Weights of a small transformer language model.
Size: MLP 512 tanh GELU, vocabulary 3559, 3.9M parameters.
Architecture: learned positions, biases.
Each number is 128 + 24 x the weight over the matrix's rms, rounded and kept within 0 to 255. Layers, rows and columns count from 0. Numbers have three digits each.

# layer 9 attention key, 128x128, rms 0.187, rows 0-108, columns 0-127
136122112102139123148152131135114147105113129156115115135110110126094122144113128146128113147127157169163182109150143118155134144123127176097167173135144162146130135131132151123129141103134112136134146116125132138136128127100133109115121115112128150101136123117117067109138126105122109060146159151134151127142133134139134094111118083092121144143100121120106109149133132103104130108138
113122152158156117131109122139132154140134110151123122117123148075109145150153065132127111125067132114125127141138131176076131148134166126115128138122128099135115083082166105126136117105098134102144138133146158105127141151157146115094138121145150135126172122124069121138141106131089141153143123105122137100148172109164083138137170112136118103108157132091140106125155158137141077120144
155135115117111112104124131134167157124150115127122123118108120137128167088163128099175112122135116118111121163127170136152099116119118092115128113102093079121106084110167146131156132110127122121147123154109102127163145130143118141132138130148093131116098119118165133172142133153100137117120144120169145122162104157113148126116093136098142169119124157121098141130117112119137133132133
136137115128144180114123116098088157130097092115162090123107095155120174129127150136155124138130108118121121165094130106113142127150122118121170136127122110115125118108149151140174096131123122141164108126175139125124115166085110110114141113145115131113153121127108079149143119125135087147143119164109098137110163142140123121133135105106117112094144136149105162111180121157114141128118
107116118107151123137103124135090147126166161135141108117106133112117108122138111140132126099136169120132098126152129106122135121154129127092113105127109131132144165144152163092160139133129133113128154116140097115118130130058137166112141139104088144136175112138132127091096101127137105175132109114167118130160137167125120110127136139128078126127135107148184138161134111135122149103145
141100131060111131097164122128093128113080177116100145151118107115109151123080114141110137120155129106110126165097130125082145107126103143125142146114103106129084168152095132146130158126113125134096096134131153092114133174138124123144117124172142126133150162097098174139144116161094112170130147086154103144159136146136176140144127125142150122143144155138127121149110106108120144090131
136129119147131158121132135096164113087135127129151118133149108143094037154147112123135178132136101160124099082162114078115141168121172104124126087136160120116092131107103144154112136143152144148117105132106143107133117159134118137085113143101136145131098141139128103145103136137110129178122164125134094143110098121143146153114161076162150126127121148139110139123117151136147134142126
100195128120141113133165178136141110124142104146145104084132136117107163129148134098129146095121137072120151148149095136134115109151129109123145138109112129108099139146151129123134093148126129113127105118143086155099127128108119136103131156150117122094142182111151119099129137125149127100169148177134124154107120152142153086087116158152134137145146102131123143148119098075131143141090
124107123097118135096124156113091144138137139130140139113081161114147126157093128133129103144157131114132136120143112145132103140160086126090121139105074134114121150152129126165126120115130136109122110138162121131147118136109109128140146138112205140161161125098163086061127161134127114103119126119126147126158096153134127139138124155108161139099146122143125134123126100103121120120133
120125139132144160147180086110130150089115139159110148125114109160140121116132120148152161125127144136129160117112127150115125086135119139133162143127149105126136121110094119107119154122129123110121140155128118111161140131086117101130126140067139097169182117168141107099163142079136127138120112150138106124092100138115111123107129134146135094109107125135128159131150133122122136111111
138177099157080129126131128092151120114135108169137119150120111166168157155129132114110150105110081134112151106120162162096109153142148136115130143101140142129112089115100120151118102138141123105126122164127120146101105105132094121153127128113140138135150162124120135138130150114112143129113171120092119151089136158093110143087103177154160128118130139128149123096122111116128140163103
128118163123120131120091123130117164100144150143089092146140144136133172139115147132147135106123102153138137149124113103159146106126126135144143162148172163093145159170110111127128157145121138139132109149141120127097157123092159129125131120103131143077087120106144103134096102089120149141117150137122164108097153110144151138113108111115133129118123129135131108103120109113140112105126
084097102087138134110130137121135128119163158128140147153153124110140146108127165107140127108095121126101097133139123160121130111149139131143125148138120129135122095113137171179163114150134182099118148157111133115127101155118150135109116130107108121071138136162143126150106075078137143130121118145145129136114097120122124141134165155149141123097120156143113142152092140139072128139101
143155138115100100136121161145125112125111113129130087137146122152154116141117098130141132106087155152139132126099134101122125168147126133093112134139131164131124141104139125140142122149161139134112140146103118189129132097130114087179150110096137114124145113149121135140142099134107116126107107143090128152108109119141160110125131105121123126129135105101122136115122179112146132139152
126091091138145121139196113132103161117141154146104139141142113140130108165143133121138106122096098142160152120104087123150134142142097131136084095126131142117142165098141123139161131115082124148102087136142114128133170130179176126081153145113110146120088141135117136113115134141106152136130120165106127147147121153111093129070131115133129139131110159137115151137127153122097091122138
100124087145136154134168131133103132127123114115151107139104133124105128156124150156173104155113145104126129145158145134094126138114111107145085098139134143136126142136120156143162105125125131132142106125100125141148161095148156161168152129115143126121155112134121107110126112112097102153119093146107126099105168086090118125126122113156154117128153114093117137146165127103136102147125
118135145148110129139133111123115134153159134118129141127098117127083113176123118078164111119141128099053078146122117129171163137113127133143142111156120069126130091098108123145109158171135175134111144150115124118127149122116110131115131129125131138139132164148114101138187143113148126107132115150149159124131128113132130110124118097162141114152106115105139119158147113139143089147132
151141131155151123108126157126158130126120125150160099148147097161075146126143156139139107111144143124161100121090095154111103121139104171114164144107135152114125137145108135129109135126096095138135146131111128129134125120098141121119136145093119120131109118105163094113126100109174141146137144128143136121140114148129064149088126119111139129153112171118110136081118145149133126147127
137144065098156117126147145141158174155143096129112136133150142163164176121156111132121120163108107084090127076124104126117123147174132102156127138123099136148090118151106145089144165129162132145153126158105125107125103157138110106140138130152128130121122117128117093111097074151130119121099145106132160120134104102081142099122134135089163118167115154164111157121134111134141151117127
107147123124138122143151127143167143130084162113152115140071137099157094151178152120133130148133150132098103108119129161154120096130131132114140147091132137130149134144108153135119107121122147133101114088107145106150134148118090154150143138204138108096139133120138138116112133137138118124137148128109113133088115116080136164099159135142143129104100091125137114105128137095123150158146
130100154148141129097114144097104098146100137089100121134129126115105099137133119171081095126101129131153149126159132162143142094144133116091150127135138128153122152138144109160115111098112126123173137128099142144139129121090148176144130146113126137149125160128121114154114114171159113088166146140137100139110131114075166104100148110107155138151172128103127102126157147118119121089131
111123111126140124127091153133118149125083129150130109141122155155126118134119117123140169138155137138134137123126110115145153102156114140120152088128146144116140079142151172067116101116087152149151148138099121161106096151128149144142097141115116122116127111074124168066119096124160142136115147158165132147120166130163142091151130120121125122119156135086078107114156136110131149125121
119129095122119135134133116148107134139151123140138150132125125099107134117132135142148147115160068126140139131106151152145143109123144129145158098147117110106154153114153081097104129154125158112074125141131101119165134148132102110174136098144117126129129069123134128099104137139160150140109139128107117141113106108107131173138120143129120132122160136131136123140132133128145125104103
161098130105119104138135142116156095105119095163153125104115119095109114140159133122160153131147123162124117149131137149126150117133136117136134113141140118123098139108071106129133128119143163099165110122120128143096120154147140161161092114138137132088084138138126133131113125141116107136136088127142139114105123143107165120176142110176134125123131140137136106121140067160146150127154
112144097142147180114110127134109130142160140150113145115141107109112125175127136127128097115131131186146141082128135118143130118159107113119112123146145130113082130134154135136118140166160112110118137140114143126118117163115126094135129141161127128137110133109129152124157122148112143101117120104073107139138157144115143150139103127098116116159116128126115109152118090108138133103123
152108128152135136130141141128177108165131103123099151113149161127127139147121125149155098104110100174158109138142122154117130143141067147160163149138097159146098133132098101163162115146133125100125119137116125080110123102123151084161086115123141120083151131144139103128102142129136104146148158134085128091129162142112141094145146153136079118113149120130113153080107132172110110095154
130157135139124126104140103141125112158135140134101099124092121139144137122097108151128152116098114102109136122123163130130167121136095107144149166110173131128174084115126117088118142129139081106121120114112154121144166109123142165114133138124114159174145115118100136116128133105125101145132153148101125140123123131149134127124168133096102162096126136110108131124147105134155116145150
121136111130114161118158154129131176126117123114118143123120109087079116104123092118121114116121103124107099141127132125177107143157131133110131121141113112123140130141073162143104149156136152144099121155160138134137128136153120079133130152111099140122153109116126128107142108176160163154101163149122099121113118117115126128148110116109166152092148168130148128113147138118113103108158
144161144125136110137122136142125162143110150157097164141128111139145137131183111157112128133108146159133124130110151151165088165109138095084139116125141110151132105119110151107114113130124116108100116096135137154158108131110163117127139139156148114116092093079117129158095124078093128166116118147118116131115136097135160117104159106138086167134171165103121124100126141131076130160123
145146160118101158115128163126149120162123137150115137138102160079155126115122127168146112111139127095126121121138138108163150128119168144133092126085122161134129089135143161142097138102114153112143115092121140159108096100124115110131130107117151157125103128089110101082131142134145131142142155092134112118124091120101145136114136184160102136153137134116122131122162156117093096175113
108099142128106103156119110159123138138103170081151130118116086170135137155115144129134110149150148109129123143139140116106147127125105125118187134125110118178144124096122130084159113096105130108134108105130119106096127136153147132148124114143134115136098152118144108144173166118142134089133127094137103132147177150091122093155170132099154105181157124120118111111157144158105097116114
132126075096126146116138109120126105172120131140118111116148112105101105133132143134149147114116126168133133145161123123122146120156127145148107107122141079092149104154140133128117099129152135117151132126125104154159123093131126125121131148070105150131137126098110136131144148153160078144142144136102170149127112092108119132131170145136125141103115148074140101153134133157146120155105
133139117128126122105107096110164167155124158124155097123116124097155170108139117119123151122135141149100151135120096122146186136127123114128154122118142085103125126147116112097136124164157162124158127127124111087147138121120159148116134121104146115132125130152127097144138149151120107107149141129122091144128129137119138080129122092154154151149098072130117094139118126129143128116157
129119121073105124121153134125170139149136111134149104144130093110160113113113131132147078119143093108125131091123125153118107116128127106111108122155111097105171148137107113126131123132151176156147117120157091145136120139103107170108118147141134089151127118133124144109113108138092168135112122123164139109120114133154137168107116100143171083113186149167123156126152152079134106156159
145126149143145147127171147133093110151104112166161122087111126151137111090128111157143112114147157133093082147122148116124172136123150107145133165139154142105119140147124110128141097096127137134116106095131135157137124105144078133126141149127124145124182153140133144125098078131109117144150144139113095165120144117087121147142141121099110104126118117142105143132167113115105101103117
090137172160115107107123118132149103150109160172117157108087099117119116111152110100097138146118152079153152141122137128129155114131156144149107129089136171127082150105118170127152157117105135113131128136143129122160124123164139104176140144121124141123152079094104090142101115098131102106153182097108119122118146110137129130126113119125148122128125117131134142124118122142125112174141
111185097116134108102166100165106136104118116144121145099149131104087143105116166132107181156169097104142131156106150148154124179149156133103098086086127170119121101098103122130163148120135127125138111138070125123104103123147133147124109109132118095137116160114126122122162145148151114147136146143110144120130182126163090144125160116123104147103150117142101154123126133095104108110166
127151117146155127128104150118109099127117140140140132159140178121128144106118117126168144185110138120111130102117106118119113095114123114079145096124154167154088131140122142149101185138149077105123137104123104155126126135139133132106125096143134158167153103152127139130114116132111120108142120081127157139142151119105128111137108125135143144104095131162112092126112151140134132170116
103126149144107094130146158097104126103145104093157136125083159148124086129176112107117138158149143132103109148126142114141126130096117132147159107107125139117105164160135119117153087133115146135151116161122143118119156119151158110118103113131138101137156119155135099151079131130125149126138141129123122109120157143167143159087142138128121117128116125134109138112126130126104128125114
137129130155121127137123122165131106112121123132150112132153154164149088150170122134160141116142156110117146119129128137107115151141147119121118126115114111139168148143065113146100128122163133125155114106117127113131125130140119121111128129150124135129114121132179128160137089132125127123111113149107098142114133086141154117137109145113147128115159110121089150100110129066142124146091
119118124114118155144133126147109161145127123092152128137177149116143118101119121140139122110136136185125141127127091064101082135127104120139102146104119114103122123169087186098125117086145110140171112110130081136126131101156118110142142154143155086148171143089146104161126093130125139197098113096159175084095145092151124126152124149109101122138127126180104151132148151146128132110183
144131102093129120092106122117091169184102095156149148121138098119144102116152093123114112080125118114142121122115112117113091092132133114122138132104137109149140146168154134130131137144164147122139091160113139171052138179112135131121137120130153167181136152125135154108157102093122119123110105138100142112101155130120151157148092176099152150110143125079121155156110126141140123126144
106108144113141122101146097125129119105135164172168152107167112110122115102159147113096143143158132134164154157152123164131120122116109140167076128161102118137125151095158116142089139147139166118124098129121161123114120126112121121155078085149109151124145096141105138079126114130119152128111076127158115114113134126162128113095133115098137186129142127139105154111144098151107134120133
131142139113137145095143143142102120105154130122123111116130130110133145152145098166104113096137123118147137131128135154125141131123085131129158137130157164117156164132118123079146118123089112158138134138089127144143118129154119120163112090165152133114122152129132105134091118085141126109176125112086087139112112126142097144127123112122120130091090154106174115110119146169148132114174
133132129155092166123129155108152126125137157142122119134126149091102131118091149113170105102163149106118155095072089128133145119133118128144103135132116133130123111143161103146123138139118129118172109132150104133129141120169133104101137093125105101161121120150083134141099142112152143113138149122127141132099115132144133107140143142113121142139142120097110119127121137126137110147169
168121125121176138153158115182135136115125124125118150078092166101144134130121139148110123118129130159142105128151125179139131150101160154121133119109140132112113105114107100135153131151136102128134132135128089142126115142088124118089093127120108123141120150132142118157146153114165138142117118123093116174149153117137168093150124145091125095076093116138144113102141111103104145107128
131143161111172132091121138160110125125138175117184151140146122162081139169111126127141121157135131132138123122137119152103114135116141112141139125110160132113162102130098116112124125149121139156096102124140124120082093131118113115102171144085141127140111095111098109122187142112098177124119121114149142097133129142155150119145113097158107138116107142128117115143102134109085110135134
134154123152111157108142158113174150115112106081107119121161110099144092146095154137128158137095156094108123116087132161125128130123134098129156109165158131108145122113138147136149149118168130116105157147115180167162166154128103128127124108122125132101115146128156099116132108131086104105133110097171121117129142126132152114115119156103124124154155124091124115086158160101101116135141
126134132133142074096110153100125134156135082139096106161135163122088113112122144107151106112117114137101149116175117143166139133157120124131141109111092110161171122083139144114157144130133160133076102179147144136132140126135109149143123138116124148137108129107116136135140127149142116132161119141118137123107088122105131132115160130110093127122149084117107135122147151141155145150102
144180117164103149088135089126139137148142150152092098154120174114150126157119129125134103132149126132157105104101135089120124135163128164151109109122115133134147149174128089116135139086122154123160126121133141124083119113154127144116100120119102130127083067132110135139173135134125139147136125126142120133128130152094171082095125133139150125099111132150133152110137123150086087129138
143144142114145137128127153114135128139131116117079138087142098146081189132146150128113166119171183115125115105114119141167127151123101125149134148115138136106116132104131123126125148110142161118095104109135161123133110125113138150126148154112113118152118122147135134135155109142136129125100134116103138095131110082127075101137142155147144175111145126108147099144115119126141132085103
135134138168130147114151123118147139100125152081101118156112133093143146077106166129132103139141132137165157203120100142120143076117105146108129134139114094143136107100156116084135116120126116135134104147140119130129104132133132113139134133160170118155130101146139130140152103094116124146142114156125140104131167129154134140127146111115124148128103121105151127120118100133095133158120
117090114165151134122120138138130147151117143156082115124141145130145096152118153118095103139130095114152101141146118149109115125105107132099136096180118095141133135116139143155121158149105116110116110125144096159140070118082111124112128120147119132133106184109142170147124147136112124153125124133153150159101150145110081148123093133160141096113139138154111114140143066167153126123154
169146136149128122164110120107097116099118157072141100140166107060101100162154122080112096142121144135140112130144158090130108137109117139133149114128119150147126141096120116104148140135167153139131110127145140107166113170135100156126145164129150114101136144110146105158103125084109141159130122127141131168147131122131129120112129152135116125088127126124123128144141118131103166138122
125145139114152132139107152140112147129132116116136127124162124137123120152176126078118142110139169124140130077126169109133115109147133128113122136102149143168153137140150093131138099125109142111106136139147092129109107115118116122128098127141136141099168123133146125147122138134088145140124123110149119112136119125118119106163107124119157110108155163121106094130126171141168127125083
120106143127099104148124098088139137111105108121138110139133162124133148132155110140120148134107157151080125113101131089109129089113113171129146118139120105110131155130096115117100163125135118141118145126144136133160140101107133126124078151114105143132128143130114143141131163152154124104108125134154166126153145126138126145183108107100145153144092149127119098107156100099135157152160
093142098100139137134157140129144144122106088130123148133122145115124122112149100105166155122129181144152139122136162132089104078092126133112128123129138149119114103119092139132146142112124173152143137133132147127145095110083164097114138129119141141137143152094117117158124135117157138117110145078134100132141128147129101132135158112174130127131134095090147153094083142133140131131157
091123122094117145119189134130137123133105106171124170115141128142112106101103149127098098107132103120136129116152114125114133150120157117100129128116105158157142098144086111130099108173115146169123134127137109109122110134147129080118149126097131139125128134145143168132133104104103106104139141168123156155134127121118117130166147104146114112119125154149123137170142129124163150118148
113122112113103138093149138122137124125148159120139128116144142070113131137113145140119124125136106104167138104155083118139132116103153112140125136115151137091168121101130151140138161085131134139117126107142142157122138130137119128130130115126176152117093127138146127123113142140101125129115109110122152151067123129127145146093157148125120132123159162159140107131100122149102127136116
114165130127148110151162160162146106155118112102153117147130136102122081098111110102133135124112133114132139117142106130122130159060114151135087113148146172117141110156145111094129140175139095121089130154108157133133160125154100128129165132126150075132114119109161126149168107113145141114091109127163104121159119108115146122136105158114134094156070108160120127134134103165130130135144
135105123132148160150113156104131175129159111141134112116084113134165118113120148126117094172089108125133146138121148128146124121145103144132100156089113119077130131119152123154079154114126115110095157139092136154148156140157131131101110119132113128112102153066128153133127094161140153145159109138098128122147139069128118116127126149136152117134129136151138077162101142125134130118142
140123115107149092128139117116107118091105165152147112090117136140112107147147156133155127110106132156096123146141161136138133139118094102142120135108089127119132133140108113137155139134074122149136101147120162140120156138118120117110184127085140114127141114145142156160111131140094111159143150093111145139134186102132102151155088144138116124133125104140126092114138107151126131134151
150134117135170131130118132180146094079119104123117125122149125128148105160089129126151147098144128142106146142125107103156146149109124113113136111149138127125158105112150118121142112095138139139123145121129080109130107116130113157131144099145111125158159144124158124178125116134110111094126131135118130096165132170143145107126116083136114149125117147113112159102107135128130134153145
113126098131111085104114139169132138100145132123113105165155122105095125158128106145116102129181123099162122136122148124119121130126152120118109144106105136145104115146145184124102143103147116134118143116113116141121129143133129117113127147144098121133106139164112130068121154095059103189147149130106153118135148139128137148114143138117190151146142151096100129166135162124114113140108
140109155156096126136151123090120151121128126153148111159105042112149137058146126127145146172126121146126102135151096129172155089111090164173103118123132065126199146120111105125163155146146125101133060150164129105095103171117118124143135117136119097182115119077135097146127160177146111128125081099121137154129137141155143136139178130103103064123106135150149146163084096186141125116135
136160157155121117148133105135133124134102092107119150128114126179130095132161094097118143140070122087079146136122126118138118111115104113125105090095128165155117125119091157090114068134078127136163127134184138107112104070118172132146152154102099144138180140109069119148097156157153096119146155124149136137141166088111082138145170118139151115125160170095110126142144186160098135165202
140072092163114171121143122136135115121142115141070121104142117154144094152143173104096062164121168125167178127122100158092066125084128168133130147165176115108075155112146112140107105114142085154160127197148116113113130090123154140114077144088103146090153181162111112165156127098101117137148131159141122091127117085134109160120146173134118117181155127078115116104103140171125124133121
172111100105151146119110115114121131104122128155104142136070104145140148136122126127145141117128144171090127125116076119173142107115145121123146154130127156138128081162153090118167158148093138110162116122181075137140155124135108072086170097117096127097139128174126098158077115156080150109092169094188159143110115125113123133087108176127140117125129161167107122125147114136146122141142
178147101095104139147115112161109091096155115138116100109149178133094147150110092129154085097125142160140147115105105125138150181150126134136104162135132138117135116143135109093136057147190069118115099114145125144112120122196130120163140140148120120126145178085144145075131126156119117154077097171077107152128106129167118098199139174112102140107125150126150119120100111147121105137120
182166141079102132134148146129124112128166125131150135155139134180143115131137150109138109126101158121105115096166191086129112146126117125148116092106139139162124163128170083125128154161120139159078154171127127107126081123091152093117129117085090160139209103158135106118102157144099139132136093104103130124173105154083125129105089157123156127096107108149092118129148097131127124146087
145109113098156091161151117126140099123131149119118140138110137086129095107148168087121111162109109151100126144181175116092128165137147151121106107164122133117094111119156175122122090093175087111105107127130131130104108181115134147188163124144121129057127114133124127133103123132113099148130092129178133083074149103156124157101186125135130113138192132107122193125134145154091133124186
160141135124138128126150099140109091104100119095178121107139173135170060130141140122164167114097123101110153145082119078145156116093169152124150104102133133148127103158114106096136126160158151114128141152114146166122072103131136145197093125109132109142147106151153143107127134102081135146129102123157155121101156121121180175126125091161124112147122105096119145099150104129125145128121
100117109102106172135157117089111166159145109120107121132096121123132132119093149124132130161072112122091127140106113124108120139153114137144117163145122105068125088103107138128148184149094109128125181120131120113170152117144137112125172163103148116141085133157141138095157095165104152162118086097140165103130138107126149182159130120165138093127112122122150116152111131153107136145118
086137136131127134167132135134138159093109149145096143092158162095163161122072149078116132137156109088111145123116120145129118101100138142124134159154143151162082127119097159144141146142113132105104130161142146173121079126125096125120085131172119127130166094128115168100089106148088141117160137127108139154147127107155099132146103126118178101103184125122133128120095121098133171115133
118112105131110115093144096133095135080113112133123136127169120111087102133149156101159164112171105117140115157142120116130138194117144135165121160120114173123138105164102097123175091160155127126138065121171098139114058148106151085101139117115104139094134110127107135151164125143120141091085148157098134121139100113137138132157146143136163164149149140108099174155119092132101172130145
105132173098104074133128095107128129157109161153154102187157055123137197129123124153132178099141157109130146092133133131122159111108213146175037128151167148122107119126157147131117112102142113121128163139103122138122172122122111126118131127094078151119144136077115134148134140111119141164141085130129135143118083135101106130152133100105130102115148142119135131158153117139106094136109
135085104158106161112102121149110129117125190151103139145097141123122137166139174107142122132117114122145140099124168154132165088102107150114145158141115096085093153134143120119154140119074129112136164126123124078087130125083100148130128151147163094054117150082148111137137147147120162157125173172116168133127169117086122169122122096147156106140080135121139094122129103160117130118132
165171141155137118122087147146123152136124138154153130104126137129144115115129116164146099103108101130130143112125143112128079092109123093154115127092115135094128146106090160153156157137180068142132121151144168129111148192083109179095168123112126124108128140142143163118129104082137126148167118156112102119141165125159127177079083132115115163129161083096123094103132109096098132134146
143116106118126113124131141127083146126078090093139122116118085125132110133111121125145125103161154126101120199091124162147133109137098090141114099124114104133084142127146091196131115146105118109131129100111136078155119143145118166133147182110117126099174185138134164149077136134166086136133119117132131133141127126173115147154156164170138176123128092124154131126127111120161162101114
126165142153165162075136179123091127149132120127167153163130123164101098154129146131116126113093179171085130082097116137082160101140104160168115130117111167125128134115163091113123094107105130123109114152107113157102108176140124150101162128162159127154151121104095128121113064130119186079133114111120110120109122131148122140127129130111110119140152157081078216093109188098110105146120
089142192167097160115124057117145143158181148149115119106135093126148115135131126155114173110175101107129093117124162161156136123124156091122099133126121129089168136090070094096092129127116115130111097123108152116085118118155122079108129094111123157142090111149143122104108122104090142124152166137143094128153154168184132162139124155116111197131148142125149162148084146163118103105129
074089123096158099100091115123162118107148117154128130174117117204129073154132106117127113117103077152159114118135148157126095122131096116152152136109067143148065145131125123116150115137130150169119117142164181099161133127099141126163128150158104174082137102081126146111107131123072126131115139130127153178148131115157168098105115130103112156097128119132182193106138094182127136113141
110116130142136152138101098116126177106114099127129104122117143129076138108103119151132126134093112131118068127147101125101132100142134170105157149157163171104156094111132102121139150136163103105140123152105129149124182129174123096157111077086111186135147167081127109086131116111138073093154111161175147101145170140103132127122092137131154166127134106138146141134146130091121146182123
092125113130136117161130106155111105128138115140134156109084131134147154180117143115108112157120175125132156125146139123115159137167162058157106137150099112127137065099123125138178168069118137137148146093112132099134131115099131171132125098125166155162121111146054090091149095163145108106127149153092115134147117149137100112099135203125115094206145108151113171136144099139108077115122
101149098126145123127096131182119113121166116110133165159152114065129140128170148152129133154123150138150143147103137149113134153102075102124113128141155127137095150110171125139117126140095111078120165109087118099090133148132161116177134133136134140116113111117145157110064113126128115117133104075085143089135115162076127172115104132129142109145103175140182161115126158137082132202116
118133136150166126125108144167146124120137150126125117112143096147124134127088127105103099153072106133156104127144139122133136159128140115134103143105132145156162142117101130138120115131141133130122123126121132096157106099208046074108148148125112055128150157099144115113110097151106119156162086134115122161090098106091137176115106154172098117133144099188139144134175163152098119136179
115104134152104126122196190151173115123104124171148179067132172100097116126156106163155129076105130107108123083143097190098138125129102103118126123120146154107171112151116135184117113117111177114159137166099118120158091111112109115146180127158124171131123127158092143135134129103174116109131124118150119134122071143096075121102135072112108139128129165117161129062163082164074137134136
119139123126133165145099126135121147105160160094167117088117092161114163163137106102086172096104091115151192091136145110111144143095148109156162187077137140132124071131186136065112096129123107139104142120117187138138078163122128101129129163147134166125099147134142096157097117127162126150144157106149093151138136128121090148143143115146101103106069115123149061145097154137153153124132
165151121152135149144140149097159118076124123085145133075133141100089101154152133142145135149118136155183103126099128130142100113063178100170100150137169128091160106116120126165100103105133169113075170089131161147141176122115084113156128117110149117092136122123126155100180182143094194120093111100129168107083095150099125113111141150161122124103124141132165144139158147122116096078114
147095097149135127145153167171152177084124163104136105150107112128131085175159137162135168111109151129093138152108117132157140151132124157079119120120107085156164090064066153095120135125113128113099128142132083177160105114092127116109109131154160162141112106116081145104150151152167106208119126135136097137151118148152121128083148119155093128104127149093113127081147125107119138138157
145161144148176111117128116124149141097166122155127114153104165075099146142105103130146155104148130099088085149134168112154146103095126180074140140095103155102140109124136149124161147130166138091144134121158148122114110158101117174141117159111083122116117153178097121119133127160093121155120117111140101120084125115102123134152160066165122134113160110156117130145129124125105128093112
061140074161099161138116116112116155140151112165139133123134158093127091076108141148133159153101134121089170144162136144074193109122119102178053064120116124154148115158196167106093129160129078098109141135177127106147153088142150142113128119165090113096164119129088170086127110127098139125122143165186099163119177130111116088113167114166159156130160144122175096117121048155134114112088
113107124138121130088171115145093141097088156139146142149112154106128093136151161110103125081117199119087151070124080148131154112112083192094168148134113113122129121180107145105128096132098140115124141119125134091113136136087095120164138121110099152155158126128147116096136136122152143111120143128133118129149135152121135086120119122115191092157129112106126154165189102158163146094187
132137134137169080144107121125103138160099136115100140115109121147112131091138124143087179148109097164172190113135106111163174095120083122123147147155147130104122138119163131067129085122130156124043091115133115160179148121183153108169134133123103155126097108135102171084137153145135116065182098133089148153133113117107116163150136119100114150148122155149127069139132131113095154137119
109159133083159126128166128137090214129080109140136147125136120180144124153141129099104036147105169138152084158153155149106126131120124121151142091131149136161165143143145149162164076161123137139098094126126091139084154105119128109136121162107138146091075110147176121132141127111124119129114133165090141093097133161089102146132118144125125133146103147166096135136123156068097121066162
125129103133093123110179130119125126145121161140140054110099151182146115156105175131166129151101154164107128119127152076133163138135113133152114166143112102111153140137044148122115137103123125153157120100114141136127164078153075172147126129089126177070122107131118128164093145172137106112128153131145098165132097117071149106096138155113131198119087101136158124145128115100144170078113
137119110149116184145154121084119106152135086127130120073122143146119158133160108143086163130064128157154095147138118134144113152159137157093145109130070103134118151116108157166163161080089147134162154094102126138139118194150174138094072137158137168098132193123176095122101140121066126138150100131124137176101132095109105129151103149111140107138122182122138156106157078103094123090092
138145110102155110125083142091137145165160067093080124098192133147109132188140161132137109089096076126125087080143084123083115113149149149169147107157124139121161125161144105109060155152140134114165117088133142117112159134098179157110149188075145127122135076171103152118133150146115116175121109152152138111130145149139129142109128080142144097116173117127119127120123100132141168138106
101086180109111141152093152151112129134121064171168149159131137108131071129179123071125108122113167121143162115158142119158099112135129116123155130132169189131139117115103148083144170129123156109132142120144160144139144113119130110175122137150168165119161118100142089145111112145139153121088092100152104050155133087095161108157108132145119122140100109119146114066118155119139118103092
096112170122151094094155129134168114102132157123146110117123138176082115124131119130139137154173181139198171131132080131137127123106139129076181134082173162114124114126110113109125185106108111126104115123146153128063114162122123180109132142113138105134107115117092139149128106120123162129146119125202125144083132159155125109120093091124156100136093134157117139150105088135114148118087
124110150130086133127136174137142151145134129089084166117077153155152138085130145155125135142147163141092121123092145105128157153121091133142134120129136167129083080188133151102108157107195124106147207181077110124162130130163126112164130075123081114132136099182109095131108135134123122141137125165101088151149098088152110095084134149104107155149109128109102157121115145148078137097139
150111141182135115154107126114133163107091132127206136107162101139114120162136094074159106138094128129129097126120137119139135132107145122129114079145120123103145089124177092142128110168126152153132127100134062102122142124117113167127150078113126152105132122133107162164117130144128115135170118120146112138207135102158113122153053130179087124171059130136111149192093097105121145144134
128132159143095158071097131127101131157127130128130134095123134124103150124166172156139111124135140117162148153128181149152142118162142156153121129144079148121122146123145096071154128107111140120181110166130110122145111108096072104159126155123124109134149128087116120128168105150125093110141110114142138110114126074174145129131121133102101168090131134109129114108166171092149118114073
089151147080086130172133126133095140123151106123137156136145125098108194132181179082127120106119125155090118131138112142161113093134094072147150130122108101118111110083123142132149142139181131141101088115146153171095158127135115107175150168110117135131166125158104113159120131084096138146110095121135155138104123111155120130086112137137141132169128137120103122109119112135161159134082
127163144141149134111136132153077144185123187092113135131163103110157185110102096129107088139124154106125093156076116109156128169150161146137186127123139085096146121134116103068128133088172118131160129159130134103118102121122147091110129158194113152089129080115118103120158115133126143134100121054183140117097141068160150120149139119119149148171157139147135098125156077124132112116128
106117118108138153111116109070114105114193147142097141139177182108106157128152154085155164155086122134116117087087088112119113131129115102119141110113132075118095101170131134168117167146145144107129132196151130082116140133134127143136093105144136155182137135100104112148167156188146137111134093138149108180124109127119079132120134131107067133126118138165147110158138149144089148115123
169128096128122111124109135168130118157096149178153090101120116087130098138117107097133129108139094097129135106102130103128155141178141171187106103140114110113108106140114121122118148136153180089146125133184115129111119159152125109121103141142101164097125160141160137155104060153144112165136146121110131149089141147096153107115111158095111065131148135157122141113100129137156145132140
115103158135139131137127068127151128115104071137140107110103171123128097106131162111078153152115133129113155095138083128132149163157170147125150086133109139096120092136157133138114138125132161133132113130149072136143105150102107123121092136146122059132151141135144128151123113093162159172152097166117119129123105116190141105148128119138136132074137136204187099153145122062122129141121
156116191061139088112097187114154117125113072148138150127150145124132156081153119128121158112144127077159087108160104120160126120111151148149138119127108106109149120139135088172087145104113120134163122085130108138164079106078099130089117129149113142111109154145140155101123146138134100152132144174128165134174120133098101163102138150184141141186103100121131078141101151144162103138105